config.toml
norm = "layernorm"
parallel_block = false
init_std_up = 0.0333
optimizer = "muon_hyperball"
max_steps = 4277
Each number is 500 + 40 x the weight over its row's rms, rounded and kept within 0 to 999. Layers, rows and columns count from 0. Numbers have three digits each. The size before them is the row's rms in percent of the matrix's.

# down: layer 5 MLP down (transposed), 1536x768, rms 0.0333, rows 386-398, columns 0-255
# up: layer 5 MLP up, 1536x768, rms 0.0332, rows 387-398, columns 0-255
down386 096:599407566485473445534477498428495556568522515495518462551456506428469513497516509518434480509479508529498486524522507551481497494455477493547470575425537581514494502536490468502504547471551489486471479512521517462482525513535447508493492498518495466473474555437500494524507538454489482514522491496466527511465481486476481457562520495512458514480551593446535456443442569510486466529515565490550580442418529545450497516455522470569428454480441491528584499522510589470424513515471529550532514550501558504501505522475496553442490473547415477504474474522534493503402484495414461483481547490517421487472579507520479519469515512479516517546450503501550550472510548489452495568530494450460455514520471493519584489490510530504443519505501488475495482499536471523484484490512509
up387 100:465508482434484486452489520484530527494487521493576499563520467498516535490520534508530544481523471426544526490482528475449540446496545455560506511500473517503493467521474567468488504522578459556501541515510499521410493479452482399444522582530444449458464470475470612455543456468531529476415545454436441400467514499518534482504516517553451450475556523502541502485496441570591455501518493459529493486555461504525555465481509431529442497475527491451452491541496480599514510503435469448475513509472554507404536383531457445506536443495498483563477387510496503472572471472509493524468481418530474445421467469492500399519508473632525544510558521532462524468461555530467561506508476502472567503516496473461494530524435512502480520462483526499484493491540469480528509488511498
down387 090:564527557518532484510514540584453523541424515492498528525418483509493456561460466470488491443486476479491533565500511557510495553553478502435502508508564454493486514498562519461475517465535507550466455508420514466517529471484523546526491433507538530450560509480555570458522508528523449460483473538574541568477489434438518547518513464464474567571485511510468511447498449481478521535454457510484534458520490477489471557520463500477499473541505493482512525496470495531511507470538502486535479504519498456487456476512502576498471548451519464476547536479514457555489600575470486485525512529448511478558483517567572481481525532501494479481448488481513506487525405539552416499450483542557517524542403494532481419494523536477537460467486521561475522495466495548503471486525498
up388 100:592531547497484512504561504583476472472503493579547457488531486501476530487546452502516522553437543519500529528484445468533545523528541479389496504538482478524574388499521432487544494477478485465481515537560570476486483599501456477544477510512481543487537478489503439542505518465464553489470501446494497493507470504460510479556524491535484500443581493451478479529543455492520491470513499511511495445525416517467495456495511521438436506462451522445502509506483546463478527510563530470429538484416457498464478451457544442519538568480478561506480501482492482560476501579527452415514505476567505427460573524566464506461553390495462471486543502515533577464486502505473495394504559497501546544505480493543514525490467530513491457468470455523565453442508485534515532500454440
down388 097:567530526489490554393482446532514546539459538469472458533443494586490480522478494520573474479538493508508516480533437526507544414502527481522548473465514607476459549462510516562502476493483557506485531541504535494528561478469560521542526497543540545511543565477470487552485408497515506558515486461516484494497487467523513490494518515437510529452446480496511529498448538460561494552504489481467444449430538499484499543451467557423522523508481471394548546505522438509534515591473536508497516531543427465520509522442486573476555498479511514470521511556464474534471467489526557497544499454392516494480470555559534451538543429501475492448530428543468468483473572489598526516484463479496504534521501462466497490439498534481512498484494490442507504515452533523508459510554469
up389 099:554516492517467478451378556539540510474487594534551454489571525500523503510572541526519553495581503484534465511456467470478458498557500507504484578504445525474478467455498510506514495518485524466523503529515473510483445489501447484539550517477451528463534532508495459504523478473560443468437512422512440495473492472424461524485480453460479549518553442550478490523598490445501458485495492423470549484477475454546511497542466468555506452457445484511521450504453585455556537471465511560491552558424499543493455456512520469494435548575481408498454477449483463487478563405546546488545479524498555509543489508548425443529519502498479473456513506467524479497498476528448442506465587445503581562469433499470562565540510475533514616536472491539455441469540470555517451579491518
down389 093:465499571521552402518556526510467554604441436479456531526518509496448534499510463563507480558499535591529492486469462505479500496454602513471438454459482466547562514583539550476532511484558487523491550476472490557542609432549506463482529532473561449438543482532472527437422532558488479433493472506493571461506506523495476510483549468571507512450513502521506476475459441466502553527544500482564483510538521492547535463448422542605561522529543581539499466452508467527439432475456464479477495528490512423555505528465546512544514479547529391514529464496472519539471504564486453466465489513436504461492472510504533547535448509449528515548445493474553534494566509484567495493511469564489535505525467544503541525496495507484581518484505456475537469539466535497482599512536514
up390 097:444516505473471540529580471445514480542513509450508537556517497458517502470451478508505501513447511434527513517491457481487410502512437540441511558522517513538593491590529435498472523461456500503514476592496441482558462536462505524474435559496500469581489555557480550528497477490528482488456533448490488493456383478500489527541533502524505474485505510389526430561513466481506544551471442466551578459513498476469565488507442537459542496517486498523477477518482537462452508428486544485470510556546534485514544404511451501485541528532554498478447482495478512509393482501514458494507482427532511481534516481530493511551545540497569446465519512549553491473436454476506578536516436536519525484560487474506473535455474475493537532443542475419477407459496486514460586478547528
down390 094:501554562531592570547437492532524491532524524492462482524467453513557491512586478490530486489532475503480483480490443490545499496515515510554451539520464494465450513480494464560519516498486481498549553499496485536509544492497496466458496415502520466462509473454531454545494506465447483536572459510549509456523529537507478462486512430526534517500543522551450536431494511515574488556513498557506449473524476406473411481504538421462514567490521469420443510495535527574492498484521456495449536476476542539464517504485457538497439533533483519470470482484480524548549503525505507386474467537517572549493544480506527500498481454491486533587453488446436530406524454561569442485480492457565535477471475514480485519437541496419509556519507471565512471540463490491538470533498567
up391 098:532586479496483510555539381500492585503447500485516458434510506527487559473560464511470558411606473506536456512519451508474492473467471488557424475375610481520528433535484494572468532477477449508440477526497496571500525513529493558580415517484465575551577508477550491451570444439480505512531523510418465443577573489530475500484516474510520462489456461548495474536494515586505517533552472460500438566510498566520442489502441454522480431550441543495591453420493499538442457519436599538466466515431483533487462520523479453571581496567476475571530478454535513507518452445538563485518462580493460443464557470546403504512479525503487545443466490506499475443541457495511482455505508512480531496519471482494465464555481480491530515508534532540525470507512530482496416551512507
down391 095:566482465467415480503504476529532496489517523512538509499546477476502468514507453502522515512558545451536452478479453433455553520504540512503512553521400517491497540512555473473560429540494575545491457503588555525488478469514471555500535475538495512481552525489498546452496479494548487496533548486472468503572522528571489498412528455488495448523526523500522600513515542513533542513476499484525445492520468500477480549504500466467515510454548500525468455550442484511537448562524514440551436481533433434484531609495517517440460555521551454446464473532574526568456515523540470397604565489486569482517512530440459476475436531481469574513563512539551485453457475523532509545560501535553568527556572482431482460441488485466468594485552446450503540474527509503476491518518531
up392 103:509525519540537497470481515474490527453522483385464464542492586498493490445557470445448495435483462639479506453501481537439488540504546439525474515485508480530493423496510462530470487401602495526508494470491521480543470439431506472503462537533464509471511477488490503446535518505519464577409519499523471555535516468560552499447499447446466520434502491542447495585540460467452491471469493472525483500419409554508558454534490553578452572516474519522451497515492489531462497529482566492534494500509452482589477516469532535521577524461465473508509498537503438514448537494522453544525501442503465529517525485488498534469594514558503511507476456492468514445500478482486461522472568497453487554553519494498563585561487410506504530455477483550469510513481490453495550471476480
down392 103:479468546480500471492557507430505542557479500552489581470554493406581518502516518491449475495461531503556593535512493508494513485492471505529568545529471521452532544566473488532434525505479429461521407572467492477564463494458533537467474481515465477479463470504531481515498520500521509487511507554504469534532500479573447517487576476514450514566503458518454477498529545469467467435490465490450470544437473447570453493486473408521531456550545485532452550518566458547568549552461479463506574507431505570572526454478517505518512590478531518517478553522553457523566494495453536503450501487522490478519505475470570456386565486399566487480419520501504500498488465545499542489481552493509560496504540479513476563450495496487487443513507482457516514454475523528556556521502476
up393 104:544489554536549536461493448542514450526523566562525460503580463507512473506447469517598524514413515547509510566433513477505605539473587537460559543455474510485532499442448458518494485470509486542530501490462494487579535534532437440481499497565491550473529487489519532509541484531511490545480511521472480494517476541511464501594478509583484451442547437471508509436535532499453499515548558528554503452464526542504481586532438581526455526417461446462492426459485469499451545503533485481433497498535492534472404532422437568546516478487468502486455556499490468568533432476504529474442487484445472503462461487508429532547476462486543488522536543497501508542521485454535486443503495507412478467540440527464511527459509477550450484560452506457538492508600551505491494468492555
down393 115:476531475546461473466486504504474420472570492481462495543543460393559567486456478543532514466504519506547545550438436459478521433477513586524483549459483535466490526461515504609557526481491469464485495403460453494507534483487511499501489481523439520479468491483502473518511476507457558409426469519408537499485547508551459470498465474467451513463484502508592537538487560557559535535533438463504548457387517487471479462474541498428460536452524527486488477466542555466547491517539557537473426538484556439544496480491525548561500571593500508492494454509459518470588441462483566570558543524556463536558509475523453517529554448470553419607527573490487487470515479472518468490507473536491521492519555509502504485556514517490511479499435502447497497555511492455480524530486529
up394 098:503488476474476531548480447525477467524470452575469524511403545541576520557567440438516497518491519446499501527489530523490450522532450540576444496483476420477595528525510563522496475505581452496539472511479548492462479473489444513483494518481407489462449494471425415444489509523466546490496496488498414512474537537452466472499521455549524414560464482450495433543473459489511480444488534366497533516523523501489454431476549510509494507482390389486363483581535442570478554522515458574535482529513540490540531482469511451521470487509489535506476522543505435473526547515412528468527520526535541484520470461586531513541499561466509515567466503502466522586456506476503528492535533523434476523496524522467504490483486546492514413462477554466560617487347516526510579543484427
down394 096:556508486493433511486513513421458570480431515535569464504452548442487514496464515496445485574459531494562463536456518528475489546510565482484630497505504527524544494427504525473505517588495559510536413495536455457547393537518387542513534473450416518520466425485520504456601491555507530475412500489454416530505496537522491496475443542504503502526521467444474492521524468465593512533496439481513514502442472495508558529480446579414526436464503576553477544447483497411482473484516534515505432476462479566533520574496426510521506461471493482483472501456520495499549505536500533446533530473517571524568485523525499516449486462547528509506524454535417483496513460526469475504511600470477522519455500559526442466399522524490540473524488544456529490507524474527494514491509483
up395 091:569491499495521557545523501490497483499540435503504482454475453520472498581496548509559459547518431469533498476519493499503511461467496472472470490513526489464495549520505431475614414530534575484475478556537437527487511496513464531554515514516524483479466517484487439532538500482462538408454556440541495498557451458434504521519443463470461515511425477491492532438457495502483529503504486444481493505511535501493504553509520430540539462515487511491497464464503505523526555467509497538469554487451487565511488574497500502529521469438510525579536525503465476544578483528485594538578551507505500456505494374454519427485474459519471539512570474425422483577532511451537486510485536514540492572453564434467452528522541492505501479504516449468495579458421491532497558480485473
down395 090:501559456501481493448534497476526507457493553470473484445445555450553479502486469514426455490538526528501515548529478566487515471503505431490545487529527519448480522447491549432464495473463455487530474500555467475534431454509523455411481397502515460513548515514513553428494553486508490513488540523522502515518528446497513438427491548444536463550499589529505416538515540499492472498486511563505489463445519522535452528493568457507474461495544524501537477572521455482473462464462542452552517446557460407513486443494532516507538514551482424466526518514520486487482511484536523431500402456490494435461534552511553509501534537497458527453462535533520514503514474486562553486487560520414565459566364493459461459464513464483449514565539473517531503560539527459522460530589479
up396 104:551533519449456488550528455595465471526547476493529509414511421504542471456484547511501482464488451527503526489555536477470525467456563489528458620430516600497431482510507525493512488493521462516449525464525537455541521534469524520483473509493467502503525524578512507449442477418450492478523512459535532447516536484528531464534507486524472533503544524491571594455443460478487500513491521586442460580517498446491511473499472453524535509461622477467510512450544430454527540557467437484492540513479498502485466483512482477489541448457549497502478542517449457552472461610413483418482427582530440537451479479489532527541560511530507477449521434486436535485424446445513462475536510459501514481493477495403544539537480494514462482514535453507487575503579519461560477539555473
down396 096:461509524476487476465541462537443436478458533492562543465457409527537512498543486531605530462590597545495532484516501521515498525584460458479527440502470493494415492483555448463497564505521552453529502524503447555514483429465508518459479473450482487540496490500505584442516501418539494424576434475485441463484519418550512500505524455560489438582521464557465468552520513571507492501474486441419498467478559480490465494486490464452492528536459550496532519429470536484464556437539536455493445554504422447469554537531561432442468482473450452515482516504453566510494458576437493550528498542543392589598416488478526535486460492579456507527490508434468554469522505460437482472451532459494463525505472439504455484475424492544516472575552484514532512453489463502513553522452535
up397 110:478522510502456486479516522449453569453505466478515483459416570437566517509504451514511482466451522564459563440559506456480453452476460524473498471461503547527524533531554475451491466518531499523567431503559461445474471504544438495516462551480518524508476436539566546494474528526469446521502506443502487460460585559545522460489424552515519504455507533515483510526478486558524530502480496524537503533429457518477498448523451526424547537526534568567460576482502427517486523516540545521520488507412507465571483473423561468561499439589513468510419495464466496500496454445552428471575493458490476493490476534515461520445535565604503495480495534402544495555512407507547508450553505426531541528466438488534441502464458431512521485525457520557519534410511491457484544513452485
down397 106:554472537553495514512469544386497495474459517478535510484486528545502447518522448506600581458471474594534543481474517511493431514513488484496473496494486403522460481475532471552477483546472482399492477470497482548515382481500535454484509517513518521489503467425489469554503517499445444551493478505471481507528454501530547470477485511549496537490535538547510574509468510538525507452493483543521513487546520392499489474492509523568426496506558540555496527497513494533479553542490538526520392427466469511502476516495575548555526413484503530464410473466499520523537561506471476433546423530548460538433501425509513481543562498520498456586520510409413506489481479497510523491501508446455551528483538484538485509530472525498536444516468546490505470504532500505470474452521504
up398 096:458505477529506547432476448561516487505481575483453504426498460505433423521482541484421457507515492497541488495493614532453459463483488505429536506500555551491486534525403499468494489590570500487472540530549475521504586461486499450550482598584545493452428458472540517509430544477522547514459486486530518474489482542499487536493538460427615500471477543497515419445550544431493483531519564522458506436497482521488476539518510406555496567473509531485545427489515496518573491517512572480445468493509566487501498526542488439518434473534532515503498514492430520510538484512479474479476472525470537478586519446504514478503493467507397506567587433414530533467472464498492505511526535528482444449450437510491477547480520482473519428478464495526461479417454538439479502474517442
down398 100:485405559405453487481468513485503459500558480484555536400443475477475512508518471544515449490572515536479490499526530456479490414563482537458475469507490436480584539503559571517518528480536398505507548458553492532538594519423482450490532491518488503546467508461499490503568491509501483487503515503419453468466504509516541420515498406516521474488516517522584522497514424463549469522505561543518517569525520506458514432495567494464467485534500504494521552480549537622469506548538416441493537435478496571510479520590534526530516524477472515474454532513516482459505519445512498482537535528521502492457498472508446550517516529446505447525531507475484443472523439546491466507482499490467479470472542539506470494466562425452554500579544599562499532499493537487526452485429487